config.yaml
d_model: 512
n_kv_head: 1
activation: "swiglu"
norm: "rmsnorm"
norm_place: "pre"
norm_eps: 1e-06
parallel_block: false
init_std_o: 0.00589
init_mimetic: 0.7
weight_decay: 0.11
grad_clip: 2.0
warmup_steps: 200
Each number is 128 + 24 x the weight over its row's rms, rounded and kept within 0 to 255. Layers, rows and columns count from 0. Numbers have three digits each. The size before them is the row's rms in percent of the matrix's.

# layer 2 MLP gate, 1024x512, rms 0.119, rows 236-449, columns 0-63
097:085135141127088109137113078065101142087122181160139129164176095125127120127139106120139125110119149090133157143147113117144136104147156099099108119094091135137105115137081157152104131173138103
092:135090129134095118085101163138128133126122112138129145137159115112098086131149146103124126159127134142122135100127142115138117153124130139112125150125104111147091139096156135147104100121172102
093:127090109128090139145153177151106142132113133139153142083107158107114115146138151123099139138138115114083142150189181148130159143146151173088089164154179103127097123125119141172138165130131134
101:135171124118109195072153125150135139092165082127138132094119122084140129136104116141144100141104120145114091154162118123124119092079132097144144137103114073125136163108142124146090133169109142
097:133097121145148136065151120121132133097119098127176141142072110099101136121123113136191141131121110179159107115124132132098157168102129118158150102128097134124142141131130121128116153147097121
107:101076130144153129183138112115147127126132124115120166155142093132120129134083125102145189151112126125135128115096141103170135132148120082123112155110119130175128148110146124129102138159116148
106:108127128164182106059107124119155111164123180101087130129095108119123127143145120113109108168154124111108089129132111127129101143100102101112099147126125154125112123161150142131135151105104131
091:112114136112149095143134100156092082071133144148146166116135109098124115119109152123136155081153132146137113102160115168130134091176108106129086115127112095168113171101134138145135110155111142
096:138148068131106157128151189128125153127143135122127099120115096129104111143123126102131149125180085125183122127155115137114120135136141145106107126080144122101111172078080154157115099128160131
093:077088109095095110112143124119137134111137134154147123101131144155170171127134075113121090163164165079119109100124082154120094137146109146102145104116137130081112094133137118162088117113162111
111:104112130133185170104117136075134139102142119127142102151126084137142129093118087151135137119119142154110127117085171170184101104127126119151133123129112125172105136139113173149083085099151071
102:115126119145133145133109116099170143126126122106121166146085153109116102110119177150146116091142132128140150103140106129116134090152128112127128129095106131172103155175153100111109145094124115
099:114119162086110086126141113123140154117136103146147084159114142101151127103138106108091110107142118169154129114149087133133141111115110115126060113119175115129132135130133128180105114121113139
112:114127126151145143124096119139133139154094126120133123100141118152151111107146140137145115188137085087138115118112114111129104119150083141104121148124101132092121136110158141164137140119128111
112:082093107129162142094132179133133121096131105128153166134105145103122127091139158179087087129110141106121143126106127115136130146198162142166183148117135174113115142150160146121121180142148098
112:128139107139161127123164175112151137133135126125097113128078124136148142093105118096151189112129134097138141152134180104129130146155174112112134148144167128133126163143141119133129120144134077
099:067168112103140051111156142172167148141074137152136151099129118112153119142136143142149171127088138097120105108123107138109134141100130125140133136088134099138117116109121140132112162094096147
095:108158142112132135119147120155101120122121172148112104131113155125108135089101107068108199125087153097155141124100137165110166124149117112131184139134116096122144165129161137118126117137151140
101:143156154106137107106122126167090095087121126129135122093142115072151137173100096086120112137142140108152110107124134149147135108124116104136120178124136108171152108110143152119165166153109142
097:119167119103153131144117101117129100136131084118122102120125141102158139101097097125153139131109149168112157100159104167121136156133115106104138129085115133164135135079098122136117123125174117
099:111173110122135154131127131103111129123161149091139122170111079132107124140115131120156137137140098129128125116103120159128123074158122118160115128134095177115120173146095108147124102168158120
100:116128128131206128103127149104107150178176117104125165133107138162167112153143084142124131115154102125146137166132126155136120123099158112136136154148136131140080099097127167124126074123140158
106:148124139114107154112161103181162132124154147137123115095104101101150116116131144129149137136123125125150143146146126136105112167169159119169157104129154082095098076084161149076120092115109085
093:125116182131144134129170088083097165174158111115127153131118075143137133116135123101118155104120129143119144067099109173144135096132096118132140160110155084166078130117087116113106151093132134
096:123141135144103150055125176125168109175123143117155100101133161173112113142148131163122158153134129140192122112137114131139124146170163059132139125151098158123120152110124155120144092122133114
087:127103128115121096100121144138109098143134126143096102135114126166145129167136093115096146108174132144147164146094108139163115145117134136097147134108085150113150098132130156133143100119093080
097:111107142135157119111169141092137147120143138143138134158139114114079105164122143107106118132130172108160153090127173116122145117129143107169132065077087116191123142174142060144085143153152173
097:148139123120109144109122151084156144098096120162163112106158081137148075100115146088144120106137088136146137119186131166104136150145163078143116096123128090155078096172097136103192170112113117
103:128127191161141135138159153117125109109147129141123178099117116133116115143168136099098136151155156115142116160103159084135113195145126121133152144125099139135110151105128102158122114132122115
096:125115126147184141110121111103154143128140149155087088116151092142139149138130180101133127082134134107119149119100148178156187106162155091111140136083133101076123122127127135108134163173097065
093:119139082113143097142139150139128183105110173135158126133171117122179101143176151131106128100133073081078136112132090120158138146153109138157164157116105114100117098186151134144135119110143098
094:117139124112125136154109113098150150160173122154109077124097152146152120146127155122108073129165146152126153124119139137089142116176109109080095170144140091112098124118183138132103128101128146
116:121116126173101127169124141129167172131131109114159145162136170125158083133116119114099136142109129125143098124136118119111082084152088168126100099143115103127106121083156108133156134107132164
105:123091124125126128090163138143121149102108095160086130152076179090154125119138137069142119108165107143130150120151136132170159149098117136134110127122168143093142144114116137107160158133106132
105:137123150129109141142128116138133120104095121149177099141078105104137114155129112156103167113140145143149141140113120091133115119105130132182169142112193145128162170153084138082108152135089147
101:155120121126133062189167175093102112146138133132142149136121175149136120165149129129178113179132115175113137104093146102130136177128098110105099114102138156161128093119119160132107149114116120
094:150129118149158130146136171102116102132172127079126118160099136085099112100137172138146138137116099078122126116121143104150126087113128111115127123089101130132109126124146122152120129134150133
098:098172146143153139110118096120094124174152131094152108090142139157133170139119112136112138122128178151124101148115137153111158106127153117078123137111169138128054151129145123123146120103146159
104:110127105170105109101131146142131189117132136157136105163162082123111113081137138158133186143139100121172100095112108130099101137156134121135123154112111122096107136132131117122132111104082145
090:085127148143110127165136104115165153111136146135148111128147148100155105157113143110110134132149166149162126143110132133148131138143123098110140100113153093129151127137099099121156142137118126
095:184150102141137159114151095082147126099082119162133149195140076190125137136133147158127133144138132168099133168114166135119145138166144185115149125152107127133125112117056105145141153114128093
112:136131116105123154086121121120121158132114132089109084130156111103085161173144100092122090120150090140105151135175177147141143137121170128101161159112124162144122118152106105112151160136130136
093:103120132120147082129177091154086124112118185104158136131116119077141143117131105151083148114115128099138151099137112144120102102121114098127129105160129130133161107108140114133124120132123124
096:157098138117171094132156111118096140139169147108106131127115183129113132135148132104150121138157094079103111086082149132143134154164133110133152145123136171152126111116097153144107130125177089
103:129163140140117118145117136126154157095134170148092136135051137157156131118177106165102132125103142097117135166098101143126148121124122124137118178118141117133114125140107092157116155111123166
099:085119082137149138152114087146103145122154080095108128114135136152135109107146133157165144088116111123110170142190145173134115137082090114129164110151124121120134142122083084158180150133133114
133:134107142147150116122134144103129120134115129107135140142151110115145092096147141128156113085128146137151149137111086130138132109077136122132133148132087139124164122155126142156127128087138164
089:086102179134093112143084136064176093131115154165080134097132135118079109149169131167115114096151132171132141156146130143139128121088120133143099138134101098123130143143107133113104117177150114
100:095099165134155115146162117143170123124111115099082125116101146132151101154119098124129106098106091120128061180120131151116113108075141180098108158180112108143156117150154127186094130118111124
109:147126154114107135135156110099131122178161122169091110152108122127122129134157099146146079135110139135165125192099133199123125127094115162151180144112175142150149109091120190146134138151130144
119:165125136146133117132134113192145135160119157110147157117166143144171120081122110135121155121098105080123092131100086109101096165159117145142126139135100136149155142107156140156112113103104126
099:148128095123095122114095144155160139174139143140116095114135135146129159110123151119116081118092109140091120121136114094149160158131148132151165113135105099165093120119132120127112115106103076
105:169168164138177105108121123101170100080111125140160108121080136140103146118152117128073112111122112108137110146150119098143132139149110160155079139132138119090132120120122133118180123115156138
101:130145123151139173127165116170104131131126098103082109115113119109111113125123125071151123149162134092126154104122126119146188142109127127149101105121129110131120126154139104202154099142148186
104:126104150131165147148133161104133135135144087134150131150094102132115150156089176140118152126171085115149121098117115145114131143125127124116160148070098130103142137095145107116104146159097112
096:126134084111107102079150146075137125163140159153111138117094140098069133136098167098128125113136108174174135092130123144104115134130129118124125131143129074085126100129115099142105163109122172
101:121083110141072173148196109117177139146145115151116113123123103119097106113121144097149171137092097134126099129091118165130139106162119135154134133140133142175120154134115114141114117110145089
101:098157146124136134139152164138126135117133166147149110123136148132141106111132153127131134128142163152111074151094152149114135119108150097089153140127120102115121130143161089129125112085132115
105:114106127098146082145154127111161140155169131118109121160136107136119107136121118122130105106142128183166143144137133188124096094137122094129139124141109144118138119141163121166139134153120149
093:115097132113098135139099143108154154100132156130130148068138137142146124173139126171165137127131117100148126166124131104113145173160116182114129146158086154104076147127076164134111135144103148
094:155110139096129163106141146122157136146139119091112128103161110140159104131125114111170162128178109128143120146154116089110099126152079132129142132157130054110102117129137132094153141093133158
097:149138123165095154106105108163083135123146075174097131144113152108129149139135142104093163116151129144080129080092081146118114116176145097116139086104089101131065156137112152094090111080069100
091:124121153145156121092142103165111123158151159146128155173164105105091131134126137189165117108092151113099189145128127109126127125106120161116129129110140145143095118165159115139102122096137105
101:123170130140111113111124131140114124137116086155176161123093118114085128127129102158114138075130183129167142143128094103132136090152091104122105139146120112113129161116120128181116137139083094
100:136147132102121137116157138154116126118165136115186133121138120176093152127118113079091143132137082089152103140089106144134114127141145148072115117116095133103115143127130154180125101092079162
087:133086136121106119133163156171115104155091109129168104078085116147162093132089100141144133119121136134131131136143119110107087188123103124123175137087145112129113132163148148101155134163138144
092:120125143118107114133096087106124099133097109104168086135104151149126112148128169154152120145115149162129119068125153160149147138118119141159124106156110124105118146095140128122112137155129074
084:123142100146111150125113115120162108119150131108174135173181168116132123155117097142108162129125105171121136137104071144097143123141121125130144157155111087150105130174118115103141087103122122
089:107146132135115140128150097134154124130099108136166126118114123138109113116144135132081136176145119124127119134144129116159140143098141124132155188164127145146112137131169130151146140120068142
102:116153141128149132097139096098107085131098119099132135139148125085122107142107124136121205141156113098135163133140080166135126053126120117129132169116127144185111150149139147111118140126132103
100:098094156120135123145135131119165133108156126129132141113113066162113088131072131127106137129126107106103138134070135111100135097156114125120095118144115150162120127107120098109130136097111154
096:133091106059117118108166091118082133092175160160094111130077115143174131148143098145109094146111095105110113116172132122108146131149158134141157115109126088135147138129145119097140148154142155
099:145133139126107125112139166153132133121134083102193095138120144106123130203135120169153128147157118078126126152143117109120140143174134107155142145118139126110142148113120111104152144150107113
096:131086169147087103139134137201130133148154139142108185123097125099092106159144110101128074118134130146139158136133112133148159171153120107110149125117132097145157140131113089098144139138122165
102:171132105123141093121161116110169184092130105130138111126124108142097102105104131131104137085067105089161131101106134109127104135117136137099152083125112134130124136150161139126121140126133137
095:120157137163116090153110111102088122170117211138140136141107118101077111139150116127137141128144081134132161170159145117154117133105155111117147100117139138079099129105108137148093115110166119
096:141149141153145164126105120123108111142125120147149104120093132123128150124119117172165156126149156155131095129068117163126135103146087105141143139160139134143124131138121135143127153170140118
096:191147100167080167129121157114131142140141154140134076179107144078097111155128058126128122158164142126095143120145123138110133117111093144065144089128151112113138123131135124103090147104103130
108:120122135083133146148116124122145128076119126133126125128093149107153117183114126153125108174128155115127142121104158116130129119109108119174149146155102168131124141152118068153133120096085127
097:110164124122192171121112182085131128132151078110106158135151111149120099130155115135105120113148146152117085142105085155137143184092121151117066147161133151135098115107137178140115152110080125
097:176179171148130112139122143102148153172102058117122117147136125166122081102154104135095129141122135148087137126146172124077127108159131126113103096128153104146126120123080127125163160112094140
096:128149138148145139112169152115093144147102151093114083151102139131173138114135137108142136114144141118112138144166109142134118135089148152127135131165114101133108109100140111126116138108106115
095:098127145109106149170105080116124146134107149122118127122165142171107101145135143153147142130105129136133105133128142120101142141097128158137123151149121091113115108118136163105139096161104149
102:125127110147135146174151105164135103133105123099137105145184171146125138149202121111114121135124109120111160104061109143118106139149142136137116114147099155099129111098126106140102112134088130
088:124084102092129103129149157113092116145097107161155092121079111108101089136128169164133094097093126119138161124132154075128128165118137153136105146180150081139134164160085134149150107111134131
105:118143127144123125118117085088150113068100169120138109129173108110158118119116136123109096148135098134126077128095133151129099151129154137155133142105120135139114154098159108184091111085109155
102:153110140159129137149124132087097130129166168088130106128108194152070095094158125186145155130144090111113103112116089116155133147103137116124145167143155140127142128130116137147118131118141125
099:125093147093126084143157111080141108141135126082142138103135097140153141156122147149175104129116094124126137118121160118094122115089094146087098118106118109092105157142107127132126087110111097
102:118152121138151097123121141142150120145142124127187089176136092109175152142154124174133135145115124126098110138129171149145174179115183086119126162116152129139090095098100116098138144114100138
098:133155130086154081129091089113140112149127116121117152149094113148125097118079126127080160094132115123174142166106125123127126112153148174140134138156139149089131136113106119153116115075126142
098:157112108093121139103102173131142136111135154120125151165118136105077103178138149112086085133123097145094124140141082159125136120088178171188141178136122186111127099158116126125140165151152074
093:142078117098118159144136170143123175116178118120119090091139134140133162107147094160171087149122152120146130118139152115184126118076154171084112138112127155132122131149130084140157138125146173
099:132092121146146147100129146108126140137089162143093110062141167134124058130096138088131153130128130090091112137098132123091148121138162159155110168119164152151127166139125114147145155114119137
103:140112131099096100123114122078106125117125138116138151088085099078119163129122178147164096141117135122112155115135112150185151142125136166118099112179128134145173123116161137108110165098091140
102:131062136177142158129154101143124115114143126122174105148098164109129104130118125157130109097107105130143161118157138120203150090098136101131125116102131107102121165143084073128127095109113126
102:143113111145129132159133078098134148123135134153154141141101106136106129105174095165140136137115112109103134124103098116177109112100156135141152159132107130118135112107110142093122122155146104
100:154109129145154133078124140134157132113141163141175118105099088133106133115127125128134121148169119109124162119157164183118120136154135100096108102154144128118138118120149118106141124143087161
109:125077117129081097124138114074128147099143138157133076147136157117156155141140131106137126187088127136112127171125155121159128122104124112164087146130118109155117127113147114078137126110079140
101:114087133160110128149141146097128151100134077147122168182115143137181149081084085146114142125125132104097135146083148118145137112113116142155120143157133135178125120121138115100099114163090152
101:115141107128120097105101122108161128148168093126095110092132157111163138154124131108161125112136141114080137091137162091139141148145147134140152150149133135142138134134143067056122151142116118
105:118107117105090132093150141103118116139110078148133113128139099158101141141147100104130074159131152139177121105151084145145110125122123122125202142156099105103106189130117069174135097134119150
107:132180135165087099094123118146132133111143133106127098154127136152100101136107095097071140142157130128102126158140088129143160125130127157179088148140154128142105140120114088127116161172143095
086:152085180154144140126100142096137136149107116124166102128105142106132113134144130122140167168116155118134170127106134119169101102118143161095140121087158149109090135120106147152115153111155083
102:092128125147153113161129090156133154137120124104122124132122144163145099149116119115133130108152150139162115099143198116116123071114160128126139147149123139147162111095113127088140099126120100
104:113153171140103216124114090121107149130103151127138147096103156139145090139090158135150118114091177109152139104109151155140154091116175091130129128092125135156128073186154127117112142067103106
101:150096142150086179125111086137144167133157130120066120154122135129146103118139155139139111117118102080123116063144089122154123108132141124153139143121144077132124145146155133082115106106097120
089:126120139130070134100153144152111143165115123148179117105132105118109122190121128116139167121103140128156139104156174129157123138083112109088115150157133100108156118138130177108129135126120120
112:108156095136124110171135141147122124115110120116134139137106108125141130124105156117082091115179158112128152102112106154128104121101096070135089060121105122105113147075092133150155150123058108
109:076118110148157146152148133122136163080179123125138138189138141106090100089110141101134106112169128104118126133084091171142124118160104103082094141123103162147124095148152170115128138129108093
103:136097106128116130126105090180164121107149135130146132083124142098113108038133081112127135089120094080152119110140140108120152130124137090103096129139125105121100140143158087142134158138119101
101:142109094168085130105152112130130115137085093111112149128142123107108113088169155121145145101117136108108112124106139078127129104155081155108154086110128108125163146104130085125152141134127138
094:107134135114124149164153144142118125127165118150137132123161086124145140148148153114096195112134168102138154140130148148134096111101114126118100130089160117154115127146132144128086110113069161
111:121128119141143137073209127132126143141109162138152120107141135161167100108124095102149153125129102154113126161080158097117113101094113147119176165125115118103129108131111125110121116135130146
101:119114150129136145163124124134119140139124100125139112125105164119107097134118119106099156117145113102144145112156080129121165151099141091082116148155170175126114135128149131105098120150110109
101:125135101137142096077133160157144145115111090129150148122173170137130119158119121149079105111105147156101166118095119146126107118116133116149159093182103145140118094127136132136143127124126118
099:072138116117137111152131141100161141127129154157141080141102136125135099105120118099107127143113086166116139121095158091128117132145137174162115091138167170143105111133152145101122162142094121
101:123145154155142128114121097112130145125169148112113117116071128126103142117125155177128116124150147136134114122101141153110086128117131107160091134174126145120137162136133115094138125134101080
095:153100121122093144125143137122072107142135129113114120131101153139122143093114154134111123191171132146109119107141123165169125141098139128142155151091154164123182143105143155120114151128090131
094:138135092105110135095133121130088119101104118098129116087123142097145120118147163141098143159113143092103161101165142114129142143159163136132134123133162139126118132158158131094116121118130158
097:117116114171087151149144086121107119156115125105093129111115124167124106129118128142136136118124130137092098170108083120169152163123081095115106120147115100123129099126104095154128112118117095
098:181119110104103124114134145113076123156115108094111128138098112155132163133189084106098150108141118156127121124114144131129092131155093118160151122093160102147156092151135101116074165120140151
094:129143135147149096104123098127164158122145096171158106091156090098131148152182099148114129110108155102152120117150130111091127158120125114132130136106133111132148112130129164175136172133149134
091:108125105154139161108129129101145130158200116126155130139097148141146130145129132092160125111109175132114121106134129164113103112094130116183132107077098152105153156118153089138126109098102107
095:138163151133113141110120163135143143130087102146131124134191212102147140119151115137127156137085106099144120144181127141150185147138114154100139129101124148103086133103141128133165109151152168
093:089144165148159163165098145095095121118117112137122118100162133074127160143125144133127147124143167147144087149123100132144117151107128160123112165146140143147119106102127132131162140130111089
100:141128102129089131133173131152135111159130116139150117128107097157079130173135110155110117153139151098132113083140150162161134155107138169120144136091134111102115136067136127106125078098183150
108:122158117116133152095152169141156138130128126108091153124126151087141084138092158074143105132121115157114165168123134125156120116130122128143168091116142082151118131160161102118126105121135124
111:081105118075119105146130122146137146163116132176109110091122156112135098112122099109090111152110152153153140172134125121172096088103076125131104171130098135139123129112140081124131105117141137
103:137116119095115132131146119130101127154134142100142115151124131134160177090125147117143132141127161137153152121137105154142126157123122093152139148135081090072133167162147078124069145092146116
106:123129104127152097135129097141165149098100103116091141153146130129147093093128143153118136117130091109156155126159138149139126149151105138105103160110109148118170108114143147131143084133125135
096:100121184123141085106140132116094099101131100118188144142109118091109119150127130130136124132134113099179153144140144113119134102132132079187078112141117107162123188103131140121072131134088107
102:127128138086142148114135146137117156112113141141145130133145111103156118072109117075174116101093131176123133122177154163118153139130118115139131122135117140118120164149128169155088065116097125
097:119087125136100142166123168113123115144149139150175115140112169108179150107126138159114115081140136104115137126128112137171121086150124109151137126132148101136145135101166107128124117135125146
106:113102125114140139136113094141084096139126155138132122115161147136162124099115140104098104122133102136123110149140109094134143123123143184100163156138075141106088113155101123152110121142160154
091:176104098133126115110135181121103101117158107140124099155121156138105174125123110122144129152100138103148177108144069125092140122173138133123154159120118120142156110128136163136148155151137107
096:139162135159144175121135116076115153129161098115140100168148119114103135116164141138122141113128175129070134095145159106095193141100121105132088091162086164127109105117126140131165141146086159
101:107154174131135102175102112170115085086095092108131134107160125161117128130106131110134144153134103120133110141138151142150119131134106112129097121110115121089118132107078099121130124168073141
105:096150140105165135143112127162122118133134093164135128120068151119130124128137113146138156095100123093129130145097092112143112105121110130138110145121127129111173066092135113147139104084108156
098:136150157108166114121081107120146116185100138114140146098169150130094152119107171112119119116141130128146147112081092107119105118138142154087144139136095116127172119090105103150145090132113091
094:143113148166127099111099122158123129125140179172107118120132123120127121143111118080103091142143139168134134159127115117126114130101129100134080091145092120116133161155165135146163126110098132
097:108179118144219114095107104152124142109126073143110139129136167172150114179102124174131098117108124113146141146112165157086121134133128152121093120125152112120162156158152114094068162156104140
094:128137117118085144150121113149134115161136126128172151125140152153119146116127122164121111115091159089113126128139126150107159128134131134139136119135112176115137148076139083135103124149139093
092:121132119112165109140127133151110105131137130112108131127152123167182129096110134153149165128136142132164177147130093144097130145059128076122128121175114122146166194104151127133153086099083063
098:167122134132138160140128123165113108159145113128121105131108133154141189122177142145114096129105121145107115126142090148103093110122137081125136137138102133098107170121122109102131124131141151
094:141159106136099193103116157102121144160125137127131136087133050130146108125113160127131180141108087083140093139143140094084113177107119116106131147087165156117106129131139154081109100138088121
108:151135125100145135143110100146143092101113119152125105127164167130110151132155141138136115122123128131155106107064154114144146160112124148145133086120119161102162148168103142125118116119141154
109:123156143126184152129129115113104120127136176119111108168154138119143094130142097110101122105108120153096102116119127151104146138107115145130093104123141132161140157094165138127108157156170126
089:148121124125130124124162097149155086100097129131134126134160114111143122147108138161146102167124077093117158123135119129159128167160154117100127143079095130083143147145136108094121134130160127
098:138151122095122113084111139112130143091134098124118108146121105095171116125107143154106113120150113169124118135158110097115133153128125138111107091100135146171100127105186139130162163139147146
103:149118184087096140150142145124121119144110122166123113079146087121134133139171142126122139115155146138116141144095107115136158135106133119159165163143148108142100149138092094109130139092097146
090:098130115159136129132131111126134126106115139115145157147166140089135142126106108125144098118111159131084110138131118147087161128145126108119112137134132119156170121134122101123135147125112186
104:137146092124131088117111136103147150130140084153097137124146150138119135107098082115097153101110158158153090086090158127120102123161157149135137117113095081178156114125138110132140118108111120
097:139131092117087118199097112166125126140139098119144091113133137125151143117093159126105112192119143111109119147124142114099119108161127117127127137115163147125131125109174139160123134122105138
098:149096165149120120120153116151145142138150157164151125156147169133136127143168149113116133084139150142132173172132117123099121151126161158118171125125112138105086162137094102129065161123152148
104:098143154111146102115168131131184117131126118185146156097100104117181121118144121147132093112088125126093165126123111117158148106123128091124177161137146101104087124177113131178098101127098111
091:126089133142102116115100136111102136126137189119125106107147142139112183147065148078102089122106156110143114111141152132072104114126146099124101100132121126127149103147128119103118142121094159
106:139192061130104091095144136101102164093161142095137154123124154150075141132157124154098160128120131113101145120131106111131119102084163149139153118098161106147094138096094159133119102130104151
101:087121075125104147166111138117150118108176105132127122149105121137148183152138156134141166133152133137149105105122159107125090131115143144108148133136108132156130138107182110087124111129123131
099:175149130127138157168105161173142148105135149112124129156152123130155161122125145146155133134126176133157112176101133148151132201101153119115128091156107091143125160144146118123162114135151126
100:101095145124080136134153131113152173135127115165157134084146104115119146172143089135103121148117158100148152126141148127151119180108137127167166140073113163118185184160144139158122120152126132
089:093046132119104120098144169169107120136165096130111143122081119133139120129095116115108139082123111097140099143100111139120171145156115088110067132129113131097097159158130119133093125143168099
093:166125119143123155130123111137137129095121108135101119129132117125142145139148153158154158077135146181143088096142127099121131131128110139136136157153133118136087148147148104133155093107162128
094:147150120113124079155163128154142159119102142123124097123150080114122160131114086166158133143148123141146121145159104074153143155128154080151120135109094096114106159148154142118112157142158153
093:160108126171106181115158099146116129135150124123183104132112081144103095122120142135142141139106172154165142099119089131117110125137140122156156080127097126124131149151119106139106124090100141
097:114141137142085118158140161132100114092170126144149114120080109119111089127109109157108108135137099119135110144143146187179158154118144145116102108122105131135120143128149130128149126071149148
100:135146125127140114155141137112109103144136132115136136113152102151127123107142114096117126153150122139121096133138100154137130144112108130133064136140104147098122123067133159118128125116133093
097:119113119161157134130134145125106088154127133145149100130147115148166127142142129152091142176140135070192125136131135148130145170092157186125124150076182194191136128117108124097121103182130113
106:104156102125151126150109156165124147091102107147124116105143139122084103163145161115086146140149066121130133094143097138110096144094124099126117145106149134074116137102106112165121097104107099
092:133116166142130106104169127134135136116091158101131135074134163126041156122108084145134119143133122072105129134105133153137127092126117115140116105126116157178120110207154117148116102108107116
102:162143093130131146133128122096132163111143145093109122147127140152125169107098144174135144122117098123129073091123161112150140117106069121142107122146103143151142168127120140115182157125112153
101:097121159126140121142123092170157128093154109167174156114109084145110126108150075140109145140163147146095159093142153125146166112110100118098137131135120090144143121092107140131138142118142133
107:146152112135136147123095100149125109135111105154136094112091125159124120087118129172112147118137141185112111152113131188103071094182094133111129127132073162128113099090104091160148148172106104
094:139137136128148148147128155152097094120115136109107169136153140093146107104140122162132124087105118121159118121133098136155111089093098149121156122134111146129143115076158141141164113113127145
089:090165107147120109119119110111118097126128131136144116082132128092118126140162097154113151114173125097115148156137168153117140136126105174136101088140114104098150138154111135079118089148160174
101:130152121114136165169135143138148136136148150148137095136134113092128115109113074164160155159119092104108095106150130102091135125079147136105151151115108154038129123135167126130144121137127143
100:130127158130180153144116124188105167144128123112167157080195172102097103120114127128099108128101121114087130132143138097109182139155150157140110153132173112108158140124107112116134117109105130
102:148177132127109105103184126147097144135137118155117129123150102144128101125082160085133146136166108124148144159091136137093109136157098127095131120145146108099097076093106112133182112152133121
109:134147119125099111162135115128111152129103130103128099098130131092108127150105104058138103171138137128105157144131120172115135150133122117151131141154129116113106125131097097128138145121144108
110:135132169136172129133162129129122116072139110094102174128139122080144088126096165085095156121127110135137103124116161133136153149119094130122126102092170139107177100058126123127175125124123149
097:099123127104124124132149135151120102142140153144163153092142111146123112121129161142140097128132148149124152178094123105167146141130115132089137119125176155144132133099167120155126106121118125
109:164143174147126122143144118140117131150110139088129151100128139126120112144096128104109148111136144091136118122144127138114135138122152084126132114073112125131131157090111095155102145134086171
101:142113143126120144114084118191159168127105114113145174122145093138119151094141119120117130145120126109151120096165103114127145139079082183154120178143148181113097062108165133102149139171157112
102:125138126179127152171139131106171157145111157151083138117157138119097120140114128075109142160105166099115147095105126075162137140126117146146119118119149100154117125060147088166122128105142131
107:128126158162136154095167101103121133127111117112136118163099141127117075134137131102090115116116147174123124113115172130096127141136158105082125146112163113121119054145116125135146141089109140
098:122157150152141156141129120145146129113122109111128127150108125139126068155098094126119143128097118130120093111171120122156104112148147080158169132120149077131126155081131132109131114112102133
098:156123149110114102092116153118116130112122153140111139106083168154158139168100134103104099116118131116074123149139112091144153152143136120159111133093157114130124163120104129150161146113166183
107:143127118100142155133132085084144083144120130143098107123140113070104136164117108138133122146157128126162096143132139119161148172089107141141138095085107124123132153149140167120150128124109135
100:154153125101110150140191144155175156146092050140114162122171125126093160146100132162054138157123115153097082164126113120136136165114110115126123153167146114122103137153114109143116120113171135
097:083115108152075103148139104129117112174133127133125144136115163090123098141149080101070146150138109119113138125164166172124143132160110115135138126135091097118128155145115126147142158097181136
101:139113111116154162132135114158112118125118129165122131178165162112145129134106148130121130097157097153161141076103144149118113182121112168204120097095174136134134086085125135154082145110080124
103:130147077114158068184147118136121104143129099082104143129096153121114125162140125162097090119083121133146109170124124098109127096139141162156118095135166140114099122114123176108103140153120132
088:142128119121134129113112138126119114138132152105150160130154140082127129120079122120148113105133099138136144088127127154114115102106112124164105147119114112104144137105183089152128140155137110
092:080150128121128109075143111152134167126119158176145140103137133092164103123155131189135142119129137156104073118117105157147133128104102154121144115146170140153129119124172101163076144103119119
122:155156119173133154157137079125142120127130109097111145130115130086101115098109089102109183087098137113157074116128047129167125171147126130133170146155116131121175111121114126130144130161144112
099:160153133118113137155102092156147156148094110137111129170184067142126143160177060129149122147108125110147155087100140138134113148103123093116149121128157132084147146158112150121114098112117127
094:176106133154098100112163113104123159097098149160134110106106154091124136157113157139147138149079121113114163083154094092126125081175150086125142134147156099106164119136098133126131111121134160
098:137091129152100132120135143099108124133172133101144137125155107111156126135145155114107147112117151112129142138122158087121110079093127138089144116145067126155122159124156133137083137117157127
105:132123130101143143084114074175175156104123136084144120119133130131113131113116134119124110129137110184136128113123102127166124108149091142142177122131132169144111056131118133162101141145081108
104:131138162155126130153111103141132071163116149120145106138128134130121142090129111152105120114111098090075156155127113161152170130078141124125087117146106138121102090109151131108120133138122129
093:120130172145095120131144108175135139090102110097078141157122140126135127136099151123066123114120122126092168121137124107112094134108128152124143129096097126127112143156131126131092135108117143
102:149130114116116107177109071176129096122164128140106126108143157115126162143118141133142090134105113123171113128099150130130099128104138140123141105136130078149153142149122144101102119097133169
099:134128116120121164130112143111164106142141098120122129127163106093120145096152144132164099120144142118139118154140097128145113144185048121109149126174128137166121106163132093143137142171166089
097:134169095130138109122121079136125161132123180120112117120141156120152100133119109141114125129144133136146158144150178093074133157121070143155125120135147065124096131129120144126144110076132145
093:121119127125113158067143140161113087136113135143140139115113097141161106148109129118127146102140162139132169163152127131178130102114130132164142157149106099107137107144123153144099122150167111
104:153119109144106115141129140106135118165183111134144120146103118126100114126129111108136163151149131119135099090129184137103146131118084123132124140161142148145095167098144107135129139118130115
091:148091041151124120138120142123106093103123156164144105134109065126119134183136133102176105146113133124188072110179127131093127098091152128081140129152104095122107119143160113130088117134152136
105:127116149096122128131136109130174109134147139089111113138100157176109154094112141114109108101158124190126083078141084130148152121118112104135123097129130126154115132102165092161111104138142106
117:116136100131155138150117133142122180126111169067104145105115149105119132093126090149152119151135113137177143136081109133135139130136124114123155108079165143111154157126143121118113122105169177
111:187127135118136130115128060109147114133134142128099128174118135144145128112131141080130146078122103106113122158142107113108146125174123125162170097137133089085119113140136097120162150130127169
099:148124108135152118129135090142125137123063141121156151105165120124127091118090103120121122147124176217106111123142135105117152141092153124127142166152125101153077123110068145150160131119109113
104:125119134120086111144151153157105125165105099189114131121114129123114144084092117173130105098098139134176078146109136136070164135150090155143138116164100121156121107069135081122094161141118109
096:152154149089103131091126145159127137139114144126123116108152122159148146125161145160076127091122098082145114125141153128133126121153111121109159153116135159103173105149098146108098124137136128
100:135110146135113123158115096144117151121130121143118167128100160089105133086172110138134124099135131147143148115115114118141119112145127171121179117111137155146109135121137123128163135106145128
098:093143148091148106148110125136162107166132111104094133116155169139131113131123161140143126149144133079163105093144077145155139109104135142145125138169146143144132099126147083131077135125138068